config.yaml
d_mlp: 384
norm_eps: 1e-06
bias: "none"
grad_clip: 1.0
decay_shape: "linear"
doc_mask: true
steps: 5699
dataset: "wikipedia_en"
Each number is 128 + 24 x the weight over its row's rms, rounded and kept within 0 to 255. Layers, rows and columns count from 0. The size above them is the row's rms in percent of the matrix's.

# layer 2 MLP down (transposed), 384x96, rms 0.0798, rows 196-231, columns 0-95
size [107 101 101 104  93  94 100 102 102 100 104 108  96  97  99 100  93  99 100  94 104  96 108 110 105  98  98 101 109  95  98 103  95  95 103 104]
[[152 150 117 164  92 103 121 152 180  72 129 136 137 159 126 119 128 120 142 155 141 123 116 158 135 126 140 144 128 124 132 121 178 109  63 130 123 127 150 121  83 146 141 137 122 142 166  87  90 102 129 111 116  83 136  98  93 129 110  80 138 157 106 132 137 129 154 145 179 132 138 134 111 122 143 126 118 140 157  93 138 132  96 103 102  91 126 130 116 165 164 170 155 141 114 122]
 [121 116 128 113  74 105 109 175 137 120 110 144  94 121 102 176 137 115 106 174 134 152 130 152 121  78 146 132 150 125  90 110  77 132 130  78 173 143 152 131  83 155 140 134 111 141 113 140 134 158 118 142 130  56 147 124 115 129  82 114 123 136 130 110 124 153 102 136 111 107 129 132 112 148 137 116 117 156 173 154 179 117 131 141 148 149 138 127 152 138 148 105 144 101 119 139]
 [169 118 149 126 120 114 147 115 146 128 135 156 102 187 139 114 111 143 126 113  87 149  98 142 130 136 169 148 129 131 120 148 156 101 114 147  99 108 132 124 132  94 112 152 115 120 178 100 111 156  89 110 114 118 144 125 133 160 122 132 117 118 108 134 118  74 144 115 126 119 151 156 172 151  86 129 134 125 126 108 153 137 170 120 139 126 153 162 145 133  94  72  65 106  92 166]
 [ 87 125 132 130 127 137 113 149 142 118 132 105 129  90 101 112 126 162 179  75 110 150 175 162 136 171  96 136 120 142 123 121 142  87  97 114 127 128 108 117 147 136 166 115 125 133 129 114 106 138 102 110 122  71  88 139 120 144 164 142  76 132 132 129 169 126 150 132 120 102 128 146 116 154 120 155 148 155 117 118 177  81 147 139 128 121 103 144 134 137  92 188 120 152 121 151]
 [161 156 117 158 145 177 121 110 143 109 149 144 143  93 139 148 145 138 124 114 123 169 114 160 128  72 165 130 149 121 198 113  84 114 101 123 144 100 159 111 112 116 153  96 112 138 120 125  92 161 129 126 147 104 145 107 124 153 122 144 134  78  97  85  92  98 111 146 107 121 145 150 162 104 147  94 140 129 124 132 111 118 160 146 135 119 127 112 127 147 128 130  81 169 119 112]
 [124 101 151 144 141 123 125 115 101 140 157 107  88 144  93 144 105 121 162  98 132 175 105 161 123  84  88  92  96 123  99 198 108 174 126 107 131 102 138 108  90 113 149 141 139 115 166 131 118 105 148 134 150 129 122 120 133 152 140 130 114 106 166 135 158  76 105 137 115 143 165 165  96 110 146 116 139 130 147 125 151 164 145 130 131 125 104 126  94 121 143 153 142 156 123 166]
 [104 134 119 118 112 143 108 136  95  89 139  94 111 135 170 163 113  98 122 162 172 140 140 122 164 135 133 145  90 163 156  99 103 155 101  88  82 110 128 106 148 140 108 118 179 133 121 132 110 135 147 135 171 146 127 152  94 117 108 131  80 127 159 153 147 115 149 119 118 101 134 149 154 116 173 116 123 111 122 135 149 117  89 121 125 180 129 150 144 135 136 168 100  90 101 102]
 [ 90 112 123 161 135 132 168  98  86 107 157 188 163 109 111 148 140 147 141 119 113 168 147 106  79 141 123 153 110 141 165 115 148 139 115 167 152 135 106 121 133 129 113 162 117 142 105 121 108 108 130 151 108 101 160 113  77 114 132  88 139 179 117 108 107 110 146 112 166 117 119 123 109  78  92 100 129 134 123 140 104 110 143 123 139 143 130 115 113 156 160 178 129 129 149 107]
 [117 139 123 112 109 160 124 135 109 187 140 133 156 142 133 132 109 146  93 142 111 122 123 146 125 141 105 121 137 141 146 106 135 138 130 128 124 122  92 106 197  83 134 111  79  97  96 143 117 125  81 128 106 109 162 148 129 157 175 100 100 105 141 142 118 158 137 124 160 116 161 122 141 140 156 151 135 136  77  67 136  94 112 143 150 134  99 118 131 181 155 162 115 126 134 123]
 [108 117 131 162  90 143  90 101 153 120 135  95  92 110 127  80 143 113 170 138 116 118 115 166 129 107 115 143 126 141 124 155 136 154 164 186 106 117 113 128 119 125 148 134 122 171 127 120 118  74 118 155 141 116 141 198  76 120 143 136 125 140 130 140  84 100 114 128 124 157 176 148 132 134 165 138 135 125  76 132 125 112  95 130 156 122 126 122 145  98 148 130  93 146 129 153]
 [113 125 131 150 113 183 151 133 134 114 115 107 119 109 143 154  82 112  83  96 167  85 150 149 131 100  92  86 148 138 116 115 129 110 154 143 149 147 125  83 156 137 165 109 117 136 100 130  90 125 127 141 147 163  88 122 137 152 134 110 130 132 150 124 134 102 128 142 129 133 147 157 179 121  97 144 188 133 106  94 135 102  99 126 109 117 105 137 142 121 123 166 114 150 191 125]
 [130 106 117  92 138 145 105  92 134 132  97 145  94 125 111 113 155 172  67 155 131 145 134 117 141 139 106 130 129 118 142 122 129 156 151 120 146 146 171 117 150  76 134 152 165 142  72 148 133 135 146 128 155 139 159 113 120 116 116 101 145 107 142 135 146 133 135 143  76 141 120 144 171 110 121 140  96 103 153 117 125  87 127 151 107 154 148 101 190  92 144 143  83 103 155 134]
 [ 92 127 151 102 186 105 126 163 148 128 133 103 174 128 159 146 160 170 128 140 118 124 144 157 119 140 129 116 110 125 121 116  86 121 106 130 119 156  72 122 119 162 130 136 106 114 129  74 114 132 130 170 106 184 140 168 101  97 174  98 101 106 110 130 116 108 131 121  87 155 154 100 114 136 153 119 153 141 131 141 122 125 140 106 115 140  86 135 157 144 125 149 116 150 112  87]
 [143 100 153  98 117 134 137 106  99 173 127 159 140 139 122 153 130 136 134 128 168 109 142 121 138 120 155 123 127 115 141  83 112 151  96  90 144 116 141 176  82  86 155 114  93 129 119 170 135 116 109 110 137 144 103 110  72 178 140 124  88 145 145 113 158 125  78 119 134  89 135 121 121 100 138 155 116 157 135 101 159 157 133 162 154 111 134 146 100  97 112 107 138 168 141 125]
 [ 87 158 119 126 103 158 129 143  94 168 119 114  79 124 137 112 119 135 145 110 119 181 169 122 117 131 120 109 152 140 119 112 120 139 132  89 195 156  65 132 147 146 125 134  88 124 142 126 116 155 165 139 140 107 132 106 158 157 107 125 153 112 138 119 131 135 152 136 173 168 144  81 120 152 110 125 139 120  94  85 128 117 107 108  94 155 136 132 112 131 125  95 145 144 162  94]
 [121  97 134 156 139  96 149 120 135 203 151 127 146 144  77 147 132  91 148 115 104 129 145 130  92 153 122 117  90 118 116 115 122 148 136 107 147 140 174 145 123 132 127 180 162 123 141 146 171 143 147 106 151 191  95 154 128 125  91 142 126 106 121  92 101 122 126 147 101 100  97 109 118 110 120 107 104 110 139 162 148 128 125  97  95 125 149 138 142 105 152 131 168  90 137 119]
 [121 125 138 133 135 124  78 136 129 161 137 137  98 149 120 104 104 118 154 150 133  94 141 112 140  63 143  98 138 140 117 172 160 139 154 127 150 163 135 107 147 166 103 145 110  96 129 105 159 131 172 140 148 130 133 114  99 169 114  93  81 165 132 152 126 162 142 119 164 149 146 133 113  99 125 161 150 108 105 158 115 139 113 124 132 102 107 128 116 103 104  63 102 158 121 103]
 [145 146 123 138 119 123 148  98  94 110 134 121 144 114 149 136 150 134 128  69 124 199 119 129 104 133 142 130 169 125 133  78 141  85 173 130 114 119 109 167 142 134 158 120 168 141 142 119  84 124 141 152 131  58 111 165 130 129 122 120 139  93 139 135 104 131 132 123 114 134 116 125 160 109 110  98 134 156 146 125 120 161 156  95 112 126 116 130 181  90 114  78 147 137 144 117]
 [144 128 130  94 122 114 144 101 215 119 115 114 155  86 153 118 146 104 119 125 121 153 110 139 150  96  72 150 135 164 147 149 141 100  84 136 100 108 116 134 131 171 155 139 115 104 109 120 151 137 119 104 106 126 112 147 133 102 137 150 118 180 117 149 179 114 107 114 154 125 101 142 133 145 162 130 140  99 125 111 122 140 132 163 133 106 133 150  98 131 105  87 152 168 106  98]
 [109 148 146 128 113 139 164 110 143 139 141  86 126 143 143 168 104 131 132 158  96 118 124 113  97 162 129  90 109 155  84  85 137 137  81 147 125 121 116 109 148 127 151 127 120 140 164 141 103 111 150 105 105 151 136  92 133 160 117 115 116 139 152  85 140  97 101 125 121 156 175 147 124 158 143 120 145 123 144  98 133 114 174 175 166 109 115  64 153 114 129 160 145  92 111 121]
 [ 89  93 111 114  90 134 155 161 151 100 115 140 134 105 142  92 105 136 122 162 133 150 151 126  99 169 129 142 127  76 108 106 129  73 137 164 115  82 107 135 147  92 148 142 153 172 138 103 132 151 140 130 137 126 146 135  82 112 160 154  75 142 123 138 139 103  92 112  98 144 147 149 120 137 119 137 158 143 147 137 142 158 162 113  94  89 157 140 103 108 125 115 124 156 138 153]
 [154 122 139 105 133 151 143 117 124 129 146 119 112  91  91 147 110 117 111 104  90 162 151 118  88 162 154 136 154 128 110 155 126 106  78 133 147 102 117 169 141 155 129 119 123 137 120  94 117 109  86 113 119 144 112 139 166 138 116 151 118  92 111 192 139 103 126 157 106 125 148 135 148 153 162 111 172 163 150 158  91 125 107  99 111  96 154  82 154 122 140 131 105 171 116 145]
 [164 128 148 175 145  78 163 165 126 132 123 132 129  77 136 139  97 136 162 105 116 108 173 157 130 127 144 137 146 133 108 119 133 135 111 171 113 118  98 111 148  99 136 156 163 113 123 111 112 137 107 117 158  98 148 134 113 124 127  95 117 163 151 127 135 113 127 180 125 161  75 155 101 112 122 161 104 125 145 147  77 139  76 104 103 145  95 111 139 146 131 140 141 150 110  95]
 [100 152 137 138  88 141 212 151 107  99 135 149 139 137 157 103 165  98 130 165 138 137 133 135 148 118 141 141 134 105 112  98 140 120  86 142 123 139 152 147 147 141 120 135 132  75 102 120  96 186 125 125 155  98 105 124 118 109 129 125 127 133 133  98 105 118 124 123 161 129 101 118  90 155 132 119  82 164 114 121 113 130 118 113 140 113 195 156 123  94 131 157 121 146 102 166]
 [139 145  83 140  84 120 157 111 130  89 122 114  86 154 101 125 178  95 118 143 112 123 133 139 133 111 128 114 171 139 115 138 167 121 138 118 133 104 142 135  89 146 135 124 155  72 123 159 167 174  98 159 102 128 129 118 143  74 109 105  87 168 138 142 124 118 134  78 170 139 120 149 139 155  81 132 135 142 117 153 140 124 113 112 141 129 152 120 138 127 164 147 146 139 113  94]
 [ 94 121 108 126 178  99  74 141 175 119 147 115 128 114 130 116 108  90 106 107 137 127 165 135 140  88  96 120 141 141 112 128 125 133 115 120 118 115  62 115 108 124 126 109 133 140 114  89 127 136 127 169  93 152 125 125 133 160 134 147 153 108 120  87 139 137 184 154 162 147 143 175 137 153  99  93 124 129 118 119 135 146 122 135 158 134 143 116 170 120 162 185 147 121  87 118]
 [142 127 110 125 108 137 172 132  94 138 135 127  86 119 157 134 132 114 170 123 149 107 163 125 138 130 142 100 187 105 115 144 148 145 121 123  91 164 157 130 151 165 120 129 145 134 138 160 169  85 125 136 165 107 152  87  61  89 140 102 108 109 100 100 175 109 128 156 126 123 115 111 118 136 118 158 120 161 138 127 123 118 130  88 157  95 131 129 132 105 141 150 142 120 104  80]
 [136 130 154 123 161 163 125 123 138 109 120 141 117  88 153  99  93 137 138  96  84 134 111 138 152 121  88 149 116 173 142 127 141  98 137 124 124 132 120 104 162 127 144 183 129 165 143 100 129 137 174 110 161 101 137 166 154 171 118  95 160 146  95 133 151 130 125 121 159 131 101 124 155 132 105  93 130 143  94 127 150 134 147  81 121  88 114 175 103 109 103 116 104 123  84 109]
 [192  94 105 109 108 131 127  92 144 162 121 133 115 119 104 165 116 160 118 130  79 101 134 142 142 143 128 109 133 105 100 141 141 160 106 196 153 141 127  84 136 134 136 148 169 128  95 147 128 103 117 136 162 129 153 115  71 107 109 126 118 129 112 151 132 119 120 149 131 125 133 158 133 115 177 136 151 132  78 163 114 105 141 106 111 142 140 155 119 112  94 170 107 133  90 118]
 [124 103 128 146 161 119 145 115 137 123  91 129 141 163  89 140 141 140 139 102 146 124 131 124 109 180 134 133 111 157 129 155 132 148 116  86 160 149 104  89 102 102  92 135 160 150 117 117 100 131  88 150 133 110  91 112 122 124 170 158 137 116 133 137 130  68 119  99  73 149 131 160 159 157 149 137 105 151 130 159  89 136 174 122 117 135 148 118 144  82 131 135 105 170 152 141]
 [145 116  94 103 126 158 135  94  77 158 127 182  99 155  77 118 107 138 137 128 129 131 121 157 139 151  63 104 140 145 119 109 148 172 135 128 140 156  84 147 120 136 150 166 148 136 117 167 165 134 113 177 135 133 158 107 137  92 148  85  99 140 102 111 142 130 116 133  86 155  92 125 103 132 110 119 126 139 143 128 115  88 116 128 151 100 146 115 113 153 129 150 125 129 151 110]
 [ 90 146 146 133 128 153 129 117  82 140  90 135 156 118 131 131 146 115 155 153 143 123 129 147  85 134 111 123 129 121  96  67  76 119 111 148 106 135 110 132 129 149 173 106 123 107 168 115  91 114 106 176 155 159 145  86  89 125 121 100 143 118 149 136 147 104 159 123 103 148 148 146 131 109 117 153 126 164 122 196 169 155 102 119 156 147 120 118 116 105 118  99 121 137 121 140]
 [138 117 128 147 124 135 149 113 144 118 161 179 152 170 165 111 169 100 157 141 146 142 179 114  72 101 154 126 107 114 122 112 117 172 123 120  97 124 101 148 139 110  86 108 126 160 125 116 106 112 155 115 116 134 140 125 142 132 113 145  85 116 119 103 115 149 134 137 128 125 130 110  64 151 126 108 172 146 124  79 124 177 123 134 103 103 128 111 131 174 170 147 134 114 123 102]
 [ 92  84 144 139 154 130 143 125 114 150 125 133 107 114  88 136 106  94 118 131 127 129 106 123  99 152 155 110 106 118 134  92 126 129 146 113 140 115 175 170 144 165 111 134 164 149  99 100 116 108  82  93 100 126 118  82 129 147 137 154 126 139 115 114 167 107 161 162 119 127 147 133 179  83  91 121 139 159 180 135 107  94 136 165 102 142 147 130 168 123 146 111 102 146 153 128]
 [121 153 131 136 120  88 158  98 162 135 144 129 103 160 100 160 139 149 160 110  94 175 152 110 168 158 136 136 144 142 163  88 161 106  89 134 138 110 142 120 111 153 129 110 100 158 171 145 130 104 111 114 121 136 142 108 123 108  99 145  87  84 104 111 140 125 115 116 159 114 137  85 136 127 121 114 176 152 148  91 166 141 104 108 153 114 137  88 128 102 141  92 126 148  99 124]
 [118 124 128 105 111 137 121 108 153  97 112 153 102 117 125 114 131 167  98 130 115 156 145 142 100 172 117 112  86 120 136 171 103  80 159 192 171 147 108 139 172 154  97 109 156 110 130 143 113 119 134 125 130 138 136 156 185 110 124 124 120 159 123 128 117 169 136 150 165 104 108 116  80 116 137 125 151 141  87 104 113  87 140 143 123 130  88 150 156 120 127 144  92 138 110 117]]
# layer 2 MLP up, 384x96, rms 0.0931, rows 197-232, columns 0-95
size [109 104 103  90  94 101  96  99  99  99 108  95  98  93 101  85 100  96  94  95  98  97 106 102  92 100  88 101  93  90 106  92  99  96 110 107]
[[190 140 128 164 166 118 138 117 167 151 122 121 153 105 112 112 118 120 140 120 144 137 113  87 121 145 106 124 180 115 128 111 131 137 159 130  75 127  93 119 132 122 148 122 115  45 144 100  95 115 159 129 104 148 126 140 149 130 108 164 161 127 142 142 120 171 148 147 116 102 141 166 104 160 122 109 150 110 149 172 102 100 148  99 162 137 121 134 122 106 131  98 123 107 161 138]
 [ 91 133 100 103 104 117  86 140 109 131 168 165 164  99 121 159 144 113 170 138 166 136 119 120 128 100 122 127 138 139 160 132 114 124 124 137 119 122 125 158 177 181 112 119 118 109 113 127 122 119 122  90 132 162 129 115 119 123 117 142 118 126 144 116 140 139 107 163 148 159 141 109  97  98 176 196 115  92 119 159 158  89 138 120 127 124  92  79 153 106 150 172 103 107 121 131]
 [156 158 118 156 122  95 117  89 131 132 127 104  94 147 104 109 140 108 190 102 131 110 148 122 126 175 108 124  93 133  99 151 164 127 107  95 115 124 118 125 155 118 158  82  79  94 100 122 142 121 176 125 104 162 132 149 130  91 127 127 168 109 148 164  87 157 112 131 107 128 122 148  85 104 128 146 142 127 114 154 110 161 121 126 141 109 146 139 137 132 159 156 133  75 127 119]
 [106 136 131  92  98 109 125 125 131 157 156 102 158 160 126 167  96 127 130 154 162 137 167 106 150 114 159 170 147 100  85 135 165 124 147 142 115 151 119 152 125 155 112  98 147 123 132 174 151 131 128 131  88 149 101 117 147 101 149 101  99 142 127 153 199 150 128 122 155 135 141 125 172 152 126 152  91 115 126 154 137 108  98 147  92 136 124 137 123 111 109 144 107  91 150 168]
 [117 125  96 120 119 130 141 102 140 119 136 118 137 118 108 153 193 170 113 139 145 105 116 120 140 134 128 151 145  36 152  98 142 145 125 121 116 172 145 150  99 108 129 109  99 133 136 150 179 140 109 102  82  92 128 140  99 117 141 111 121 157 121 127 125 158 146 113 170 138 124 113 147 106 153 182 115 147 117 159 114 140 114 115 130 103  99 147 123 154 110 157 111 113 116  77]
 [146  93 112 176 152 110  86  99 142  97  70 140 117 117 148 109 129 139 119 172 111  99 123 170 137 130 116 103 124 157 126 158 165 128 131 111 111 140 120 116 158 164 141 109 104 169 121 112 130 138 156 109 150 132 135 113 149 105 119 116 105 103  88 159 148 125 172 145 128 142 175  87 144 141 131 125 118 146 119 145  84 152  98  84  98 112 138 116 108 133 129 132  68 151 102 125]
 [134 162 185 138 136 123 145 104 183 100 143 165 118 129 169 134 177 116 112 105 133 113 139 119 166  96 100 158 133 113  95 142 123 133 154 107 135 156 113 118  98 124 150 125 124  99 116 114 151 144  92 128 141 135 134  95 140 111  84 128 137 164 146 146 122 125 118 135 124 144 166 142 121 134 207 142  81 118 146 111 134 117 124 170  96  81  96 120 132 135 141 117 150 156 108 148]
 [143 120 149 139 156 146 135 150 161 105 141 100 124 136 162 120 130 132 141  90 111 139 130 144 166 123 131 142  86 111  92 131  79 115 142 158 105 144 135 138 169 119 100 142 103 160 107 131 155 165 111 148 130  92 168 157 128 139 123 132 107 170 136 158 142 163 122 114  88 131 130 112 122 110 129 162 134 169 122 116 156 141 136 156 122 165  88 138  79 162  94 103  68 121 117  94]
 [132 122 154 141 103 134 111 102 135 120 124 142 149 140 151 109 107 131 102 158 156 100 113 108 147 115 171 134 158 123 137 123 191 139 120 127 100 130 143 131 103 108  88 189  84 124 113 122 153 117  70 121 139 178 133 117 129  95 118  94 127 127 150 134 117 129 138 141 143 130 143 141 136 182 145 140  70 105 154  72 138 138 146 125 144 122 147 145  90 171 155 134 137 105 153 162]
 [119 115 146 143  74  57 114 170 109 141 104 113 109  77  98 153  99 105 100 144 162 114 103 129 141 112  99 109 140 115 116 124 109 120 137 144  93 106 119 161 174 132 135 120 124 138 150  90 140 143 113 133 131 125 166  77 104 129 122 144 164 134 164 111 139 161 157 116 125 123 122 158 133 171 125 162 130 139 143 105 140 150 177 113 135 126  89 152 144 133 114 141 135 117 111  80]
 [157 152 168 153 125 140 107 154  75 164 109 124 122 134 113 145 105 138  83 119 147 146 120 145 113 133 178 143 124 104 125 127 108 129 147 110 174 121 177 165 130 113 136 119 112 157 114 151 127 197 176 139 118 141 108 155 183 140 154 150 147 116 115 111 100 111 129 156 130 106 156 124  89 109 119 146  97 121 149  93 129 123 116 151 126 135 136  87 136 145 153 116 115 156 155  87]
 [111  96  99 116  95 126 134 105  96 137 119 129 136 115 158 107 104 127 145 167 156 137  91 135 123 103 134  99 146 101 116 138 150 140 176  90 156 110 163 138 151  94 127 120 145 124 125 155 111 120  87 102 116 156 156  66 135 115 138 152 166 101 133  69 117 106 158 124 115 144 173 170 167 121 119 167  99 141 135 141 148  81 148 107 155 131 133 135 133 114 139 156 147 125 127 155]
 [140 104 107 126 143 107 150  76 149  97 120 179 120 123  98 119 120 132 152 125 104 140 135 162 108 159 145  98 128 147 138 174 143 110 150 196 132 100 121 164 122 105 118 106 135 137 128 123 124 126 119 122 112 115 122  70 152 141  86 163 108 130 125 143  82 170  98 139 109 111  86 131 107 149 130  86 140  93 143 102 135 135 102  78 129 117 122 118 153 168 145 147 122 158 131 114]
 [148 129 140 124 138 148 157  86 182  92 123 141 117 123 104 114 127 178 175 100 119 151 104 164 131 126 138  85  78 107 117 148 125 118 142 181 171 146 136 117 132 122 120 142 164 138 126 149 110 155 123 132 122  89 133 135 115 150 115 168 137 149 110 122 132 122 131 142 101 137 117 121 163 145  79 130 125 141 107 125  96 135  90  89 162 112  84 148  92 131  88 163  89 127 132 114]
 [108 129 133 113 179 154 170 112 138  79 109 119 134 103 128 143 110 136 134 137 110  79 128 159 123 141 136 124 142  87 123 115 115 109 110 133 105 140 115  90 138 151 119 137 144 129 140 142 109 138 142 166 111 130 172 149 133 133 138 118  94 165 122 149 103 133  97  88 115 154 190 131 130 146 111 174  82 130 160  94 115 119 124  81 151  75 134 102  82 143  92 129 112 160 137 116]
 [117 133 125 127 125 126 136 130 106  88 125 113 149 150 148 141 126 116 117  81 108 154  85 136 143 139 143 190  95 103 115 162 155 120  71  93 127 156 102 153 110 103 138 101 119 127 112 134 116 126 108 132 172 141 121 138 147  95 147 176 133 103 159 120 115 117  99 163  84 165 123 105 151 103 107  81 107 200 140 120 149 156 135 147 107 148 134 130 143 125 151 132 152 114 131 142]
 [129 105 122 141 183 146 111 132 157 123 129 131 109 111  93 131 127 101  98 142 122  99 134  86 135  93 158 130 112 162 149 100 124 124 140 129 122 165 121 118 139 128  85 135 123  85 136 151 125 153 108 110  98 116 129 134 112 128 123  92  88 147 145 194  90 118 156 125 132 103 134 146 156 146 106 154 112  76 167 143 116 107  67 125 107  98 125 191 148 134 122 123 148 164 137 140]
 [126 157 101 167 138 136 137 109 139  91 129 134 126 122 176 157 143 135 119 116  98 120 118 130 158 114  99 117 151 143  90 147 121 152 152 141 127 139 136 122 121 109 161 107 142 175  90 130 149 124 115 165 202 120 125  99 122 123 163 156 150  78 131 104 112 108 165 171 116 149 111 142 147 119 148 135 112 157 128  60 148 120 143 160 110 134 134  96 148 133 149 128 165 122 136 178]
 [161 138 101 144 111 142 122 104 148 122 121 151  60 125  98 134 187 126 124 110 143 134 158 136 165 103 102 126 145 117 108 117 114 111 200 143 121 147 119 120 194 141 147 144 123  85 109 116 150 140 152 108 112 162  99 151 130 137  89 115 156 172 126 129 170 119 147  98 137 153 122 123 133 111 165 160 126 133 133 157 139 121 124  99 137 122 128 155  97 140 103  99 130 147 156 104]
 [143 142 126 146 128 154 146  76 127 124 126 123 151 105 124 125  68  83 101 135 104 108 138 137 129  98 182 105 107 129 152 118 140 151 131 128 103 107 119 110 106 107 111 130 150 122 126 146 108 163 118 127 151 127 142 107 117 162 153 111 110 124 139 138 147 112 145 108 171 157 123 146 100 167 159 144 139  89 151 113 173 101  54  84 122 149 136 137 154 164 155 110 140 161 154  96]
 [ 81 112 144  96 138 100 133 132 127 172  99 147 119 156 172 177 128 114 127 129 119 122 185 124 114  97 151  87 146  87 112  82  93 154 120  90 117 132  86  81 152 125 128 146 106  93 129 124 118 131 145 154 119 106 148 112 127 113 117 143 143 101 120  95 112 148 107 115 111 121 126 145 107 162 108 176 102 126 128 106 171 105 134 131 113 138 112 178  97 147 120 117 130 104 101 144]
 [178 162  69 143 152 135 116 113 129 110 154 120 126 123 150 123 134 139 128 135 141 117 111 133 129 119 129 116 145 161 161 143  89 143 146 123 140 103  97 138 135 140 109 127 131 125 142 146 119 128 142 138 108 106 112 119 117 119 166 139 132 178  77 104 115 146 113 103 181 110 168 120  99  92 141 127 166 145 141 161 167 118  78  91 157 101 114 176 183 151 140 112 167 107 104 118]
 [136 117 161 127 159 114 101 157  83 129 107 115 124  81 173  92 126 153 120 105 123 149 125 129 121 100 139 144 133 128 150 161 149 115  88 119 104 150 115 146 141  87 140 170  70 179 149 183 148 143 153 133 110 117 140  78 141 166 132 137 155 141 133 120 121 122 127 119 107 146 136 117 135  93 150 118 106 113 175 160 118 104  84 131 105 152 164 127 124 149 126 120  88 139 136 141]
 [113  92 106 135 165 110 100 132 174 157 124 122 189 110 126 145 111 122 109 110 104 112 100 124 122 193  89  96 144 188 132 121 125 128 101 114 114 121 107 131 136 136 128 120 136 185 104 119 103 110 117 136 152 110  94 147 140 120 128 155 147 105 130 121 127  99 131 156 162 161 155 152  99 117 113 117 161 131 143 111 120  81 158 123 106 140 170 101 128  88 133 116 147 153 137  89]
 [171 141 153 110 125 112 118 109 142 109 120 153 132 129 135 138 133 142 119 157 109 129 147 135 137 116 137  80 174  89 105 130 103 159 152 135 160 136 114 144 150 121  87 107 159 125  97 134 112 138 102 120 148 125 142 115 153 149 163 108 115 127 110 190 182 131 106 108 128 133 113  61 144 106 134 141 152 134 112 101 104 144  97  72 117 102 153 142  99 105 106 174 132  85 154 125]
 [132 143 174 161 104 135 142 110 148 137 114 117 149 120 135 163 165 119 101 126 158 132 144 180 121  69 155 143 147 133 121 118  92 110 135  99 115 125 146 114 123 161  92 155 175 122 132 149 137 132 136 173 101 130 113 153 167 112 143 125 136 131 138 177 101 131 107 117  86 130 129 134  96 137 113 136 149 122 102  89 138 135 133 125 143  57 100 108  98 125 130 177  98 132 166 142]
 [122 118 133 105 109 111 153  98 164 168 113 128 141 134 123 160 130 110 122 102 169 130 107 141 122 107 164 159 148 169 117 159 101 119 139 118 150 130 138 140 129 143 118 130  86 110 143 166  87 136 120 131 123 137 156 143  73 125 126 195 112 133 143 120 100  71 137 132 125  99 139 134 105 114 119  96 102  59 149 131 159 131 135 141  67 114 131 151  97 153 116 151 112 114 144 150]
 [118 135 168 150 110 115 137 139 108 126 139 156 116 136  97 112 148 101 115 154 132 130 108 123  92 104 137 116 133 110 124 142 168  94 114 115 144 149 162 122 154 128 150  68 106 149 140 163 152 143 150 124 133 110 167 108 171 121 146 138 138  97 174 112 137  97 118 105 163 132 146 167 123 164 110 132 124 131 166 139 123  69 105 109 127 103 183 117  84 152  93 146  83 150 148 136]
 [162 137 116 115 118 128 119 137 112 127 120 113 111 146 127 159 123 108 151 146 138 147 135 157 147 146  97 113 142  99 162  85 141 148 155 136 153 139  92  84 117 123 102 107 135 105 140 136  92 154 143 118 112 113 148 131 117 116 143  97 116 148 114 146 112 158 177 126 174 128 162 101  91  89 117 159 166 157 143 119 126  78 133 131 160 143 106 146 172 164 159 125 128 108 151 204]
 [ 52 147  95 144 107 140 122 155 164 141  88 118 154 123 190 130 139 138 149 120 123 130 129 109 166 124  87  99 143 131 114 131 139 103  89 141 104  97 147  81 129 108 187 124 112 134 134 121 118 107 149 119 141 127 106 121  98 137 146 124 164 132 179 157 116 151 124 147 139 103 152 138 117 148 164 130 104  77 146 130 164 135 144 107  93 147 130 130 132 116 135 130 120 118  77 143]
 [162 120 144 137 135 115 134 138  92 100 131 120 121 124 116 110 123 137 135  88 139 127 139 116 148 171  98 104 117  82 139 162 170 160 139 165 152 111 131 160 126 168 136 124 125 130 113 130 139 161 138 144 138 101  97 169 125 128 119 108 115 148  79  90 160 101 112 130 164 148 113 118 125 192  80 109 154 104 145 105 126 143 135 135 143 178  96 148 117 122 118 117 160 178 172 126]
 [145 157 106 125 148 134 121 112  95 116 151  75  86 102 135 175 143 157 113 143 139 115 139 118 139 151 147 131 150 118  85 119  81 137 139 115 172 132 103 136 162 185 140 144 116 131 150 147 118 100  97 156 124 144 145 123 127 167 174 114 159 173 103 143 135 107 148 124 138 138 134 114 157 115 100 134 108 109 111 170 147 106 145 104 120 131 152 119 134  78 100  99 135 126 176 161]
 [159  83 121 118 134 159 140  91 160  88 156 109 119  96 136 102 161  96 123 125  93 110 146 101 148 116 126 155 135 124 116 174 100  79  97 119 151 158 137 142 103 106 132  84 120  85 130 147 133 140  87 159 147 129 175 101 120 160 102 144 124 107 128 119 110 118 117 103 162  87 128 122 139 133 144 105 109 104 116 131 131 144 155  95 148 117 100 135 132 141  85 153 146 101 101  86]
 [118 170 108 124 116 117 129 120 145 118  85  90 105 105 120 174 105 120 116 120 166  99 146 134 135 101 177 109  91 152 135 132 112 126 156 121 129 150 124 176 159 149 120 100 132 111  96 132 169 136 157 151 126 144 165  84 109 128 133  86 139 125 147 134 177 141 139 115 112 119 103 112 132 126 121 166 121 109 123 154  93  96 131 110 118  50  70 142 130 119 140 123 121 135 138 147]
 [133 103 117 109 137 113  84 153 112 129 125 122 122 125 128 104 149 158  98 104 131 142 118 102  79 151 122 151 108 144 187 129 113 127  97 116 149 114 136 108 144 127  99  98 146 165 133 150 157 140 165  84 101  98 168 102 175 159 148 136 130 123 166  89  96 140 128 132 140 145 124 165 122 155 107 160 115 107  96 129  95 149  85  92 135 124  91  96 148 166 143 103 116 131 118 111]
 [131 143 101 140 100 133 145 163 131  90 151 116 125 114 137 144 166 133 141 131 170  97  66 113 138 111 111 146 110 144 111 115  93 108 118 122 142 113 119 128 159 144 137  97 129 104  84 110  93 134 118 123 170 139 149 108 150 143 107  69 134 111 127 127 109 196 110 180 125 108 136 122 140  69 141 141 131  86 123 100 157 167 168 151 120 142 134 133 126 101 154 148 120 141 110 119]]